config = dict(
    n_layer=8,
    d_model=512,
    n_head=8,
    n_kv_head=8,
    head_dim=64,
    d_mlp=1792,
    vocab_size=37840,
    activation='tanh_gelu',
    norm='rmsnorm',
    norm_place='pre',
    norm_eps=1e-06,
    positions='learned',
    qk_norm=False,
    attn_scale=0.125,
    bias='all',
    tie_embeddings=True,
    parallel_block=False,
    init='normal',
    init_std_qkv=0.0264,
    init_std_o=0.0327,
    init_std_up=0.0377,
    init_std_down=0.0377,
    optimizer='muon_hyperball',
    lr=0.00838,
    beta1=0.95,
    weight_decay=0.0,
    lr_head=0.00547,
    warmup_steps=200,
    schedule='wsd',
    decay_fraction=1.0,
    decay_shape='pow',
    final_lr_fraction=0.0,
    batch_tokens=65536,
    seq_len=512,
    doc_mask=True,
    z_loss=0.0001,
    train_tokens=844900000,
    steps=12893,
    dataset='wikipedia_en',
)
Each number is 128 + 24 x the weight over its row's rms, rounded and kept within 0 to 255. Layers, rows and columns count from 0. Numbers have three digits each. The size before them is the row's rms in percent of the matrix's.

# layer 2 MLP up, 1792x512, rms 0.0377, rows 109-217, columns 0-127
087:135111154085142139144107145094125120130112158140077147163146155121124117162117131136137158102154137148159131157140106124124132120113113110134112113094100127130119138183111133143134100114126162080125131152119126106177138125169173115142128151150101096188147124167165121159100076165131155135117144147094099099141111116103118072122122129145121099134159119106124144125124101103133131119092
092:101083103136139111113101146097186136118106112148139093068093170109066107120156123145096182148161133128132102125123109093159121117111158182092152117128123123162123096112153115155111126059108090118180093149090151130087140128100128133130120114129146095141145163104142118144126156133135140132117093097142191162089151128126093158144129133142154136122117125133119122139128159149091120133137
112:140111155149123143144123127101142125092119132096178102117124171193124133213142113128124139125161078132102124097105144154114129117159156096130172145151102140120106108136136146156146130117146115178139137123132141183146141150118159127152147119094130118145147149093107111104128119140127141161124131128139096101131115121142135133117123150134130129110122112129152126120120141168121111146124
083:143148124113108125153106140114069112122084137115112116186148096096161144106140111137117149108150089107123116119161115138125144100087129147141085122127125128161134064103144139154118139081140109090123106096081100127132085113090133130150103166119128163139128103099154115126105088131155116145114113120113136131116115159105154098147168133117157111153144145137087123109123115137124088103132
096:135156121143085097122117119123115136154141085114078121111138077125118150090127109125140154145119159123135121154110119068097102133117164167171150139142121120137132132151150130175162151153110154127101158111136140162112131132123099139141149117142151134139124151148136093142110129170133143096153156137112098142120141119117105117166127148175177111136106154155125140105115119105157145184142
093:124120127144130088150095105166112091122134145148087122121159138133151121118110114135110121111101116155116137107130135144141111114156170116153173150102123143171130128080071149175113093156114134108160109125155125122081113114074159119128090123115098116142163161108114098111098149142118108113176154146158156167137134121134098105165105179117116166097101149142095116082108124099146136173109
092:170093127146149119140136141129103094130122112175129142111135126132102160132128180128073162144128098124120112124127192167083145111131162086132083089146105106158129103118165140096117102174098104125105131151133151129129128147129082093126160118148141134134152131124114078117146129165186129107148093115163121120126151117148180173158128116113133103133124157121130118103106133149087132115139
103:079111129141119152151118143109101099175123080097148133165125118106130107091112158132124124122133139172142129134143136146162157129142105119089115114114126140111150145103143120157140107116103122126122136104124144163090137146133157154170083132124155095144123107140100102081163116074127138065119113125120114102116141146161127143105129145146105123125155078136154145128121124101125141147096
108:115116127112141110148135140079157068134129088108135154104133082120108110135098145114151135134135119144130123120119181129214147111078110100132129111148176159119119148128140139119113094129093150099096139116115116179102087117162101135123115109159111126136123139109123103137128122121136131096104093103113105071136075111163152142196137152123135166149155106135138126127134135166138141106079
105:141200129135094082136151121085120133103084183141110170082100122170099120106115135152133097144137104091182100103177131162138167148137104151150123126112106152111117100116110139138129151096144111145205134138152114143162125103119093141120165114155118116122147118140177120149166111129141193140114107152120133142152121066145118146138155079143119089136161100144129128114113123102136110077126
090:109135168087168144117125133101145115095160179155154129127120129111165133129148090092157095138136138149118177129138098139135130132094132152119172104127139151091125138172170118162102109095172130136083102140118132167124127136119103158119161107141153143136103152128153145129124164131103120121143105168128166087152095115114108156138161136121093108107094138127132124135151096086124145153086
105:109129155129112121126092125105099118138115145132137071083142124152113120121136111128159139145146065123131149135136101104115142134101150113165148137117134211131103148127148157143126123106154110084104101171156151113070102166155125081120121139161155137130153093095126140126169118115081127167099164096133117130158146123134105122133148151139126094140157093173120121114148112147126144164119
104:128151126163119130157186148095162114120141111078099134135117101145086145140174125156104163130113149129174145145125109163125113101120160137134126148126115100113129133132127167144139124159105126121124122120087161116104138063114152122153138144081139146124118156125132137091101135162149125122120154138090139100138155152121118127102140188100139110103156116123137090115124164100137145133153
093:139127112128110150090134073165154087122131178129139142146139099111100120091101099119166116143153103097147121139145158136135135087067086133162127093169095108152108100156127098106108178106119139143117135097128114145131112103088186150136171105118139131138109158157155136107087121127123100133131118089104116091100120127182124106142138128151133146132147132128135158099114096143108116137126
093:119103104114132140154180134170117115149202126094129139107133116128157134125151155161102123078158111093131169118119148111134153156102129133132178128134111128120166130106109132151086122134101109166156176141100118155136093155113128141167178150125162087090134139141086116095112165140126110125179163116117157148132138176133099135191130125146124122047129085113139118137099107139130185127118
101:102121128163125091133171138111117169113134121162104117121151153112080083123135111131106140090133110127095141131093120139160139155118129171145147119150113137121120155187146114199123128155120111113127156133124136123135169151156113141145085103131111110123129110149128135098171136145128090140143149130121115153160160167132129110119128127178120159145099157143167106122136114138146122129128
099:150107120099154142129131111145121130138095142134093106178131145162131144148107132145128111125142143135087104140129130116120126132115171150155150116129182098149114175156100128144150143136162155156106113089156164118156158141119166113128135159151145135135099147072135166127131103073146161096117142107124120116118135151124130101157113107136131120158098115150108138120126118102157123166132
094:145119135111145075098130090107116117108148121177146122098148117100144110145117120159125158113086062157124140142127134106136129147125142129096161167124108141108168147159184152115126107102145103139137137095085106103059131138089107087119139164132124118125147132124142108144128114145102148156129145156116142103125119141107096107106138133165130118105148132134175133139137113143128088142144
086:121083141151138127108082093130129119111121123141163140136146093086112125147119120124125132151126104149133139160104115150109121172147122179100152138122098141143208127169145148102088100101102147136126114151159093106107144120168097129114138131133136111138147100111192068182108090171142165125141132126133118128172074119124126112128157145138176142145158101143122129108118116150122145113106
096:127113154116151132109113132122101111179079183136137135155113137128122145072157118127159134142139085148175150133157131139163143087101162154101133173118138112155154153102147112160122069126121139134131143142112143126118159124100091125148126117129148129122140107135143131133120128155146158116134123119118141117138128144153133151106150071073137130143128119138149148124133162135123135161129
103:113115140146080153156137114156123131182084152179118122153153132130096105131145130121099123116110063125091124105104152162138115127130156139142160117086131147147129150157146135132176154145121143145112134095127128135089122087099135129118141164146133145112114092181151140169140089077137124162121100125134150137111111137126112121112108148126135106135105131165147108114114097113127158125122
096:121127180152135117117179139109144112136129102147124116113123108120134115155114138134149120121087140134092099118133104164174100162144152126099125108167106169143112148094117107104113127137133127122107172079107141124145106116106153126131086155102142108159127183130162182108133132169126135115156088085139122126099118089144118142129109149120112105131097185109162131084127114126104148123133
086:141132166143154123121137103137125117131125108130096089122168151150152118117159132086130140117124118100128099117123111117103150101167111107113109107181148145122142142170115097123152121126186118103086140101087110112155139125151152153155129112160131097100127099132149163105156139100122088142077069083105112158112120134082108133138143090112114115097075132124186131132143144118084144129131
097:113078130107140106138104126126103128094103112134141136100142092122124136126164142107134090164136116103108118153107151154129132123114091135108138126082083142163148154134095158128140096085126139147140090148119154148150126119107132151100090099118132127146171131142131090115114158100120072125148130136110105111131111097154113133126108130095185134124093082125125165120098112150114116132156
099:186127146157141116123115145088115105088131134145129147136122086109071139153174136154158099179121113152108150136182141143144124077111098124132110133137176160126131160091151153102143137084113120128137182135104166149132157121093134140112143108134162078105148098140149123162127135177128113142138152111099175151117124122122140117099146130116181153093143185138152122142135122117149085133104
125:124093128154131130170110108126100128128126118153097125087135115130129167118141081114109135140124134135102119124121178151157135113100178171124146154175170144124149131158161160171114146158158147117143173113103109119151102105162153149088084140139120153130119109138164139139131132086132169144125120136150157082168116109113142090139118125144159160120162100159117132104102147168165107099130
088:102093150170112117144138090120132116103107114125134114128113142116147139103167149115111137112102129162107087197146178102102107138128131122145118124132114124138133178139150131148075133135106076108125146124130159166144121166141078130099097130155122100134133149145147141097120125118115099167100146123107085120141146140168108164119100146101162121145178146105098115099070131133150116125115
109:143158132125140108103105171122143099121111143122065118148154114145099158137119156107139114127104119172143132143163150098163112128137149112112158123184136086106129117133128131108165120100085091131119170082125124149121144104125114131075127135153133101106109137118115095119136113093109133123151135127117142116110138154112132169137099129108147095114134083159156118089159143147132132131084
098:104080138175128116122153134143107159134134149094111108101131121084141157101140135123160175145164079114152168123079123146132155116119106113092122172179168111163101167159135091119152110076104127156088177142116127131130169140138122133122127154172155131119105117127116130104141122120129116115127136123110109087153116130103094160067148137067150124199110122161143132167154142153122139131108
091:136120154126134130128153124139151163171124141105137133127113086149122107108144158133100136088100126116166092151146134084174166131097133121124160135132120143119118128185152117145145109113161128141106094132176165156103123066171107149107102126122131131139134182097160139108164175150133166163164104112119107167122117112164121165154125130160130138148095160130098107171080139124166103124160
099:126148129101120129126140097080133142102140152155142135152151161129139107146167161158101122138101100084138129087143169152139143088076152147097105150108139113108106126103097157120063100139142131156132122114130134134121116066063073087089154109130127134148100110143152125120175157117115132111124101135144142135088118148135144094100095105127145145137126186094084125158148123151127087127080
089:128147155115125093057107167162113164122159134119138200087135128170152148115119142122105143126113089114146145132128106164154120098133132133146155147136177148142112139139100106141100131114120142123159077164149116116096146120127126159154132166141135138112175127152188121146147125093145143142089127120075147109185149120108145160128081141136142104171157129123129135113120154118091120119159
092:180117185161087144071125144121155112132153135131109155123114145130171111138157126109172131155128100151075155109083127152098132063138101114127107159124099096113107116129141127126176126099146145130133125170143148103133123114129117113157120124142160158145110112091123082129180118130104139116163090131145170079139156123141119115079143133136117102108122110127150124110166139101148074117144
104:128122148159130161110118094126127098124162164139089138140159126096121132103121142103149101115085135105126134126139101109096072120097139064154112097099158098183155138132133114126138137124128107090136112089136114158135114118106142110147131112110136143108156064092128144182116092114120098113161103143129143130125140122124153130114176119146150146116143132115091142137146154144131124098170
099:135099138104124147102111146174180144132115150121130070119127125153155128117153109121088112180137101118112114097095130146132152140061128153114102106119144124107116134129136166127118159127103159130117134107153160132150139072110153124129121144120140112112137119126116155167099138100149137166181115094101135116090123117121132116176103145150130126178167127152107161124108136120101124110181
103:161148149130138089111129117052116121137125143090117096165154145188136123127135159138153099147140098179114187133145127077131130149128100092056159103131146107133142146081138096109159134139117124124106155118114119158118141095157111121108108094133100114138118141127150114156148103160120153105108097097149104112126154149134148151099158112138185092141120085128144132095155134113101135126122
092:138134094155084141153137117150096147114115104141167117136107109104119088107132110106186118121106124165092089114106136106120122103125157149097113135123090120159126118091104137145140120120108143132099124130082099139135128090107144153112089130168126156160111137148101142090108163179142140111100126115140117110147136144158104110163137152102108170158162134133122155143154145120115131090128
108:111133123117122130162119128104108163171130147166127097162093116094105118160118110118089105098092138160081135129120154108098125119112113152115156098185122159166150116139108137133128133159116109128114103137118144082108121141148124144111175127136126151107117105144142133174138114154175082159109115169135125174138133118113103142149153093134154134124156150076130117143114093131176136116157
098:134080135098137112112140135102157124102129119143114166132110043126149114153098110159135139156095141156136122159136121141129133115141108186120147152118100134186153115155100083154120139086079110172147119105133089169124077149158158125120159157156107118101158127078169116146149132140163115146112094126129064096117120109132114082142131108174129146148139117175142147125128149111080104096164
096:162144110107128137109131148136134137098137106124123135127132111138128156100164076116147101107151125126132111116155094164137122177096137130144143143108110157132128113103143147085112134122170135133184138076092114093116113147138143148097143190131124125117118147086125102123127139172135160115106141127107105114144120130124180127094162143105094148133123150134130120118133141111106150165122
089:097094120145136120146118120091155164061130141069132156126104101102102104087147156122146131175131092146178133135097122120145116139120113170090081129117123146128149156169131136148141152128129121134127164102140134118123148130096144141100115121152119148181120109167159138126164114147163083109131086122099173092153116136116132111125136159104165117124140112139136128076087150124079103143148
100:130105085121137129114114145115115127132144116153113115134086174090093134074186123140086172135100101109116138117125148117106096117094102142110135118080100168112122134121171127170116110138122135108122143105116111124095125120142130132105155137101154140110143155100123128161164162091102180165121147117161140150149093170154120142181132085139110096114125116145146131136117148130106132169140
096:104146149124156115112077149131111140133170130159109146087142155112183124141164126122117136113111088144139110150135157172109134137119115133158132124147112153091137134127082080095128121102096110111172146136116119139142142099168161117119117166143143125104113177103150150163171146152130134113093156084159162134146163116115103101128118184100102116127092131113147132149143100148138137132117
111:097151113121149123107141133124126138116178163139128107129180129115137091111113119097108156146136151121125090141130064094117161132172109133100119129109126160132138091145148136116101116156105126133128141132141138113102138122124137108148102159178131098119095096096132170141133121141110126121123125115167104114121177196119154156106110119154133116082127134135102126145102160098117127140114
087:101094101137177136119090120158122141144117164117149137101135134137115082130090114105142151118132135126122120099079130148138124152156135202099155146137160122107148109084144092124133127130124080099130082131121146147115132112147130111116096131141096159104114106114141122147125109165133115101121138120156109133140107126125149119144176101100182124155090105104109108164128116123090187135094
099:121143105122140118139110149109116133142161158124132128115100059095133146124145122147131141135153129157101116120105151168148142147133122114080133139114125130133159126104159107144143115107098145150129147134116124106096153114105150096130092148139164098105136136130128108098171086139134116164141131119135135182101140094176118117121093096161120077154102094159108144154145172118155091089091
089:140076098114142205130121093121132133097130147101132162127074122160105122179126131157136100138131096116125093130132144142132140127073120072094125114124084096154164154148152117123089140144096119171139111118145159185142114119137130111156159137140125151138153143132164104137129155109126143147090106084149162094117141144125145127162140141134092125127145103122121118118099109138141117115137
122:086099144129110115136105146110156154167145129159193106141121127089092144138111109124140114118128101141164134129150146150121162121154156133113140145120128161103120151089121165128099163148111157175127112145135112152149123079140134134149117111186118093136084132145116090115150146140169146139126130122119180129131114090141063177123137125110114138169097132120171113160113161097129100139116
093:108136177080126142137140133144138168106128135069131115147068118129146133149169154141109093191171112117131143128098149108125142135135120083110116161190134170143107129135131147152098141118132096205127138155083120138145186092119159102130144121107120136110084136095150134119112101087146136107157160156138128160101067137133137157133096121097089072115138097136146119122158140130111108116133
096:172137127081092146097138163128116129147122119129088133084156182154087126161126180140151103162132139102133119130111113158124124189138128126142164124126113081133119129124126151119125105091105127179130086096098135121129170113150140140125117140141131127191098118144123128145102123121130116147148081150138144102113147087148069141090110116136068125165117164143167119104105134131115121114107
090:165155116107075118136142074115038159107088112088119124128112108158174134178175126093097144123148123130150145128114109147104156112116113113113138099135120142145108122163113144125089125136173120180141112117103136129141159124129131112138118136091142162122149142181155117150135129091137142157093144079105082130143162139155121102115144128157100146131142139132139157104152127132128149170118
100:132100174110079142141151138174145159110115128126118121135144100084096128085128121092117112135124126121152138118123158117137112098101103129120093121103093087146066114112134128108161122092170137163124106106112153091154182126097100159130135134107127170132133124176124156097158127132130111092111125133123095147163113119131095128098103109110122101162104153160107128128114124105125134160124
107:109108166152153123142097135124118118120159116127147153141127104124123072143137130154115105121093101113111114140159086120089142165099119162121155145127110133163146146096110125126091105157062116103109145096046097141112118116121137080106156130139094141136124146135136136136151081181134120143125117112114160152118142111124123168126144109111086078171109125134156176128131137164134110104098
097:108160163132108133103140088121189116144126143116065172157127098160124168142141149112102144193123085137133143157136148139105104110137168134096115118097164138177156117095113132167128084124130116158157125079142100138127196133115085108134145130141119118152097142088147123157136131130124118114145145102123128153171111129120091118158136081126117146106130118084150102155105110124114142122132
087:122116132130152085146144124102130102105111156134103102145165109132125098097147096138123152139133142133189160114162117105115109107142117116126124112126132105162166139158109098084117088107129168140141172099135152106115123130111132105130141089116127134180099167091134150068141138123137125128157107140100126149139114142123174173167129117128131120133136116170107151137140153076082064145142
115:126114113090144123126095088145130161149164148118139152105138097121115144121126178127080099078140123133109142148156103148117206141128116158142139113138157118176159161090149114132152105115121109111140110112150102161114113122139134110085065123140134097136100134154113121108124157131131114124132113081142174130161128099088098123105151102105153114114125116134104091170081141126122136123094
095:123094072102110188137100129119142152096136087140136106075162138119106114138109117125090105127107129117091218125138116129132117126154132171094094123119137093090143126141139149134149116175093143124091136130157102143110102152130093146134087140128118107141158141135150082099113130125140111128146111135152134109141124110100105112109106150152097139121125123162143116132144158170164112118101
096:153090128148125143092151123155131091117121157121097081134131094134125174097116103097142154122125124101152157115146141117147114131140134130127163166155136132151137139103100135155164135102107115139155105112155133113134113130134134133125125149151136154123164126139147152173097112118108112133154126126162115128168137102142136122128113125110142158118116102159153149170129119136127100094142
095:118154122129119147128077167110114102108134118151096106107164164108155157135107134129106130164120129100149130114134120130120160115195160118148159107126123176141145139100113142171129129079109129153122110119105085173137138152102124098136114126164176103142161109122128112133133138199146124112098086156127151139130105140130111159135127105142128146091121127137100152133133100135131096131158
096:157110091120128150137150176158113143067084107138119152108123115146124122148121149161120158126186119152136157113120092139138155111124108149115133153136139140101136120134108115118108099099108140106097181150127119101067115105108118147141148137151172110130114145085146075117115139170094174117190147132134115124171133137130091117132130145155140091142155062136085125072140127155157135120114
109:147193081120143154150109135136129140154161116130139156089098079158113123149138136104136135151165136146136167110150160140151101142125147156138129128110096107091128139083110103142130097101098108103149132110126126138102088127123152172122121112123147153152146095066167092118130121109156121163130121123122118157118125104149119096147098128088114152139171139102127121116096106116100158116151
090:123153121138120181111101118103140109112091120141134130115108124099147096119116100063130132135139136138139115108116116167107122162143107139118172140118116116129159142142125133151140134170123136150151114125149138104139169157124188134108082131162111089114115146079130089117069118149148135177117130128138134099118129117163162132150166114137142094188114155133123178115126070141075140100110
097:119102123118146129135174107118171114129083132157125130112143098127101089142136147183134111084173114147069145140143187152145160102136108143179153136143129110152106107138120125102127157141106140128137148110139148135101135168138103106119167144156119138163118105156151142128131112138109106160126097103086131130151146121150137134112125141143122149138118118091141160133128130115113145104075
096:117128118088135119117145133135151157104139147134135157140097136133176109167170104121111103099144120167138176094177129137127157114152157139147132108103122131158162085114139132130163066114180097128130130160090138128141143087079134137170094146107174121118126145138120095121146090164165119148101114120116130144117115135125112155119140116143141130131143192169087117127118138136150148097113
111:131157105141144110135123102147105060121122145130159129140117112119116116099109103116148126114151137175166142126128140150119141092119122120157125163164107107148128126176114180162091111154132129159141128158131106128156114123111120104115146125139120136158136137098158128137101121144131151096117100162192122201144121113148170098086148177143099129132136112083099157129131108178168129147097
089:124100131116109117144136139090135136072099152124142138160144137100159131118146114079125153100133071140132124122146135157162091139132101129116105111150127147142122126140112119102115143152153149129162168140122151168121119121136126078108137109138142142159145132089129151147148094074205153132152111127100140114099133141114138128114103137109139173144170140115089127112097134146140093119067
140:141100140150110130136107122188180189139133111118120128112144085127131131109128146138087153187159111128159139125120123148132136109116154114149168154147117136103175127137108124111199184167125142107123173145131127168131147100130152098159139101106129109166178137098141075139112114127153147089117136117158172124111106101154174128137131092136089178170127116128121114107149134099103129073127
085:129136098129118138104133110114145159098150190099090069185156140104141152104156124111156132047173123106108100109126105138110132162121151136152133100124185158130168140130120126130095101129112166123138176137131144151161120142137163131102151159150117140128131132124119161101095155120107108133130153127177112161140123111162128149147110112168153123130108077124139083139116125090110115102111
098:113115127126159167131145099125128170128144106087138147097144097168129145163129115134103138121093116092128124096131106172139088156152114171122128133117137146116179117076140122084159111091112154096137150133145157161117151116121120122138130088117145127152161144149104098103113133110138133113149166140147161135150124134114165116114165158134124135129174139129127124113123132116178142142135
106:117118139161138142125140152129108101110117111147145135149103083158100182091092100073128088104099089100125137123153126114156140098109139132144105103135157151123159110083079108116082097124131108117124187147126150149114147107147117127130119112163110166137104158112097105116140093124151142130119114127129147119140153185129172163104113070125087122119142115146141122151132096118135152131088
094:108105110202080090118123102113113143130120143133068141132108117108101115137150135138162162106139103108155153108123118137089143125145134153117190124145125084109125125134100131104115113114153137138083143154109144091153171150072123101151146089091118141112131099155163133173102128155112096143157109118102120068117104139092126161143114147108088141137113130162132131133170141112113140180152
092:163136088120116136112118133142131132114110117132126105150118147117092140106118116136104138113114074155150150153142124097167138100119136139143103115157151120074130145136144130144151132106105153114113124119144167122136114110124080125109124087141138111090139147160173145117105137124086176150133144120138138145131151114082141133087110132140161102117121121125108094135142114135128114086118
106:114131083119135101149122124181145151143132155138112124149100103112171120120164088135163122095108105135104149092111146115139120172156154151108110129158135123127133137145141144126169130127142130100125141155099138149129124133126149099118104100126136151113159144177145095114103132099156078119148106128134153118113155094158160122171139157131169109145162124163108129150099107163093162131098
095:125142122125109113163117141127158146121117113125138125099105153106114098155126140086120106124176151103141107114081132154142105116127128128162156137138133108131138165165132134128115151122118121159144153148107152111098120089146161105165129141178156124141112144150085104103147107114103144131120111112158165111129105098148164141113145107131152168129141134177151135156111143119124127123100
095:165117119156148126161123120097103127116118123111130112139145138158163118160167133119143099153143112102135121104138144176150155100138163112138128152140125114104142149089130164104157136106142145126166127139092128168150140143148125158128165136112131081134139113094096213124134131140114086147103132096106155118153120127179134118131152147150143086154128103093127123104122093149129121121120
087:116093112136096138111135098101139101122134088151129158122091163078145103126183164110131092123097115141153164103139154118127126135120097149144088125152119109140119111149128091098125123134158135149140138138119095126155108065129154139152133115161120170108170114108107117124105119123135144131137108110098147125103119113094106121116137109150139094139165098089153109154102130111120154097083
114:115103156128140152155083160147149141102163124175139143134171076098107107155110135131132110136142094129122145098134141117146106161151133142147118146111142154133143118113119161085163099101082155130145155143108075134181102144087171139146094151121173149146133143159106143140162124146122176133136142077138128146112079150116150159110138123122095140173147150155159137130082121126120139128105
090:116151117139133099096101128156125124105164105095153145086159115128150070121113113128147140100125144152130124106118104132094135108177115118141106103131145156129149120126130093133170113137130091119115066141108079164144156159105125122167101132130100126165081122121137092112149161142123140123127122129098132177154137147142120164089124136186126115154104199115093139094138108134120101132139
098:110139129138145140113139119181150164132110149141149117145167154114105143087125108168122135137116102116151121106154126169154144115117156127101137097176127123059110131120139117164143116141135149140087158143144168123146143076144116176074111110110113142131135134149098092148199138086128111109150126103124128159130081158136113101122113102126145127092102086144120118163131108148138119142110
081:132152115075138154124112126124120142138177129107151119174083138160157093130083084127129140163167115141126139126128128138123151119139131152145120136119083117132137117131131082146111171130098080140124136119158118131107153150118090139125056174164117151156157159116080086119141139125095150155120135163141122139155166081131102124129085149174135139106142124099087157096146092129121116076121
106:069123118120123123145146142092123118163127111135084124133092134116108126127170134113123110137132177080130158109162115162129132126090125127151155093100130172100103149117117151118103138182151111127135119166149120123133111126135148129097127162157133113185138131097111077128109138129138105103140126134082109189152122106153123165153131111130146158125149132098095142116149110092132109145141
129:142134170144136150096102137120083131124132105085132115106133145117096161134164140175114142137156084131138148198157117094144150131161157155119113133083135174123110087094135176140076143088150121124116154163133143139140180131153112189119105173085116145107152098131154110118085112131129116106114132192131159102130148114138141145126151121096146124098134116122133127112137130132146135138143
098:147151164195104126131093122150103122130132166152107125151194114111121112124121086113129123121117138116115130112134138133095158136151142130135141136090146142145165112125096105160121110115106138119146101160121121109086096119118135098140111133096093163101108147114084119110107178132122133115117133125145097142160174113119121127150143155110126127162173114089124082114157113146138108143150
098:123091158125101116119116155111121168109159148125134112137156142136184140124177150134120158140140151109109162125099162113112123147156088126129091126119099133144138152103157147177112113145098114088175098139132180149076112127172107077125110143140149147116126148117134124170157116101194138106074154126176104098152141153100125136115102139138127105136109150138138131119131172130136137143124
113:097159132102156113120145139156112153143137107141126177088157135139122131077071163146144172097115118185126132154177163118141138119192085076082126119159141124169111147153098126153111156112121180155173102115078126095102135139162150098150108170100087156102112172154111099086142152156122161138127120162176132154172126091131163141135092114171129134148109164102123139136132124151112109153137
103:104132114124131184145084096080178108130127097123118129127133116137154139122180158145134149109162135145084134120091134077122155127130134132139147082139153148137119105115134129077149143072112115147127166155111137112153115139114141110118120101129108156112153082137160077113113131112107084144104110105103127166143133111137139126115113173078133136118154155154132132105127114154147131144084
102:131133058115149092142159114140120105150137068104138086136173128129101130099134146170120136095161128166137158137146115117122158108178148110171125125130103095142160121160135151051146104077106136113130150121131101175126092119127111113126120123129154098147156127093114132125103116137131069154121122107091151147086205171133180126097119199130142135100153122144149142114082118088181130119105
090:130118125113111115110122089121098154100142183120112102133161139113125156132120127126088091106157096100157135124123157147136149128071149165142136108098147121127156167186166164120119156126137134178128082131107125124125151136110142141116164118114168104116122129091094139153124181143112136117103116108092102146122160094192193139113141127116134132133126146131168119121131127132125150106131
118:147104105083163133151152087110132077160114120086108154105111138161103134149123131115144115140137114164096132179128152093122138107086078140143094130136139157160124163116128130087139154105138137112169135128136135113101094088126121097126124148134143131159169106101141140163146104142133125109164139105115108153139109129158148148144126131145131136149113104139092097139140104102112151092094
097:122143171070097139141156106121135139165131114179114112126106101130112155181147124139129115137153131156128132118127139137142115137123164125101144109124145134158139127069154121102155159087120113127142120125128155102127136060133139140105130094085128083159188130113141151149150114157123151131132141116139086154097129154114177131093106130172108139154124123137125124124144115127071145142146
087:124118162128165069119132136107128139141093153148127135111103100139126166111149121172161104152188122103139150130164137124115147086093158128135116117085148139159126085145137142110122131140159158106150148132166125120113061090135097121091112175108137142121140129111092109152130096143153138155143169135131111167138132122141125089130153113121145131149138125157151143143107099090098121141117
092:141111134155137134120114141158115098069093132144158148157139132108142119119113153132148152169145166123142088170133123145125152130136167154145128143200070125119145130183128120142107092098148142133133145174114120100150117167159112120142136133085090120087195134142097129134136112186132155134097104091118092139128134119127099127127139135133128154134113128128156190157159127144163112132131
099:204118152104188107104102116122144119116160164133105122095155141092141124123151100124137109140088130143128141160117121136146168104100095204095160082115095123162137149102155119117122138141121172121117136087132124128114110121130147133139158134155098118172093109158157134159128161164117158106125124135114134105136143177137101121131135093135125159164118134127126172113093136166121152151148
092:148107109123158129153113126127136133117120146123158111136160129135160122127192131156139146155160121181134142133131149114100146127121142127102162154145115135127128131153140142116155143115147116124115085159117158149106133153161160123150113137108115166113122110123137144108097137157123138117144144141117132120149133107125123130120132141085109103078130127085086167105155136150147116077130
100:113137128147138134097166120159128140132123117153121104147178125154119166092140187117117124149121119153090140138139107164172136162130134126160150123071113112150123083125095133181131139154111136125117103143119154111113157123136110093102143138089134121178149134101120120117136068134121131138174104142098126085135158127141114136170161138133072173057123100162133097148062093103108112148118
097:131124146072069084087103110178107130092131126136122104110132101107144106134144127173140106108093105117085146157081148114136117080112101163132137112107159150118157091097065164125112116117101122123160175142134121147145119111164160089159130115143167149102141169137121157100162114115093097122158142145113161150138125101144149151128102143139094164142130098168137161142128063145131168112076
087:127099092142128118097143128104106151122121124141154104143126145126123126148113122132117124139123130128121131142147148118121137127098171110166093083131134151127155127117139154126146137131148159138148155111156112186137121136156126125119161140120146155123127128147125127119133119095164118141138077100092108131129086134167121132149148161157090125094205141124150135150111124114104112136096
086:141119139138124134143122145130089115141088165120144140144136141107082110108095121130100134173077115125144129153079132125152108147123140125149094155163095074156105131145141154091115160171152129141131143136105131154113131116163132099147119104106122165125136148126095138145164106155129166131139162133162113125145155109135147159145138113095123135148129155123142122147097156127158109080092
100:095133119180147106097130163129114143158136139139160123125127112108113129126136102125158152122160117110128165134134128112162150138118133142129102131150130123121127098150140127117103100150178153158090154162118120153143118112116137161139124128112116185174132140128139144133122078127122138143130157100118120103106088153129166126152149118126134115119123156162117137151073121114134122135106
088:125100154143139111148131112106168132101117153111088150154110114150123145131149127144125123149132136158145112117138126146130113120130124072118082171150140077120138138172116151155130130168098117164143127076155125157096145120140118150114120111160136127150125130125139181161142142136133099123109158151156160118108162108143176091127128112112152164147144121095127122141089077176147113114150
125:122184115089096175185105133153112086123167138113124120120127097155109099096133162135108140153166136101155150146114109119100155122114093064156131105140142176115134124125132133088116098154110127121093137156129145092130113111168113062163156171104167113121171088121114080147099131160128108091122114133126128140152111128135141133132154136183154113118138122133133131153155120111157095100168
096:139138116155138185131116109160127103139153127130129128141152100072129132135137165092113126136160094128107108122139141126144091119136148113111134105140126149167115147123124123112131083127117118078145128147115117148141085149134156107107115102098120133098105132142117124136082148150153146142114108112126107147132126121109144090173110140111127149139183131135132136115159104107102166121136
098:158128111164142153130074122117144145146109119097140151134106178182087133139151119135118136122153085072086117122117156153125132121106126095118134108111131101131128175110123137122133145110122121132144156126124115146108182128126136144116116095139083120110161153108116086119114169119111114127105105132128117129158128131109122143139111108162129080073157098147119092121125107146115144112169
118:163095133129087166151125107106124129146129123107133109121138123123109132150101143173147118090137130167150123099126155099156101090137138135150113120113116163132094132174131157116101152119137114175124077147129116119120151138109114097154119146145089107093130114075099140162109112131116148116127149134117113115117125121157185143126106129106099101159153117139168155127163084109129141139135
091:151140139167117104139113146179139162142088137135113144147110140075095108132106152087170168131142157127123123089137151130130063124139153120125105133108138127138110109091154141088192116151122134142156109147134145110169137123124158134121069145113143123142174125089088097120150167128139153109135131119124110136185143074107118136153128144165109152172169139120137183115114153144133151139147
091:116115142136143112122136093140162126107161146153140153126134145100147142155087142103134109151140094139139116114133114141128152142125147178123128143134085119135133109135135121145135149095131129097109112127135100104114111173098084141082138163124159136146118146196096119158107169133142135113118090132106138127116132143133169079118077146167156142146133148133102147120114117166141101136121
108:192173099086104124110128146090116139143114138128128119097135099123123166155158078165087135124135103074133126131148131130142114160127104138139117113138108133109111153125128147136146126148092113037124137125150137112128110132170098079128124143082156064153111136121115137129115112145074143137120094130117132100125126098139145140090100162147114173119150151113110123142121139126115138164130
097:167117166150124157079124115159119177098150107090134097133116137113101134096116113139126112153100114136124097092135145109085111123157169118142171121131139145139148126122135125147156184142132139153141056165131155150132110159153113155121098179144131103131113118115121126191135123124128130163140129090137143118127138146177111074125138117143133135136144133134107115122169127172144131087139
103:079135132157154141097105134137163101101121106146099163124112119153137099138118137138153132153114143173140147141133129113077118070111134134133113126123170146145174130154104139095123091143101120141162138139119145136124138121161172131118137104148099118155171122092090122157133167139094111101155105151119107127136140108124089140175133121104179110134115118135119086116112144096165160130107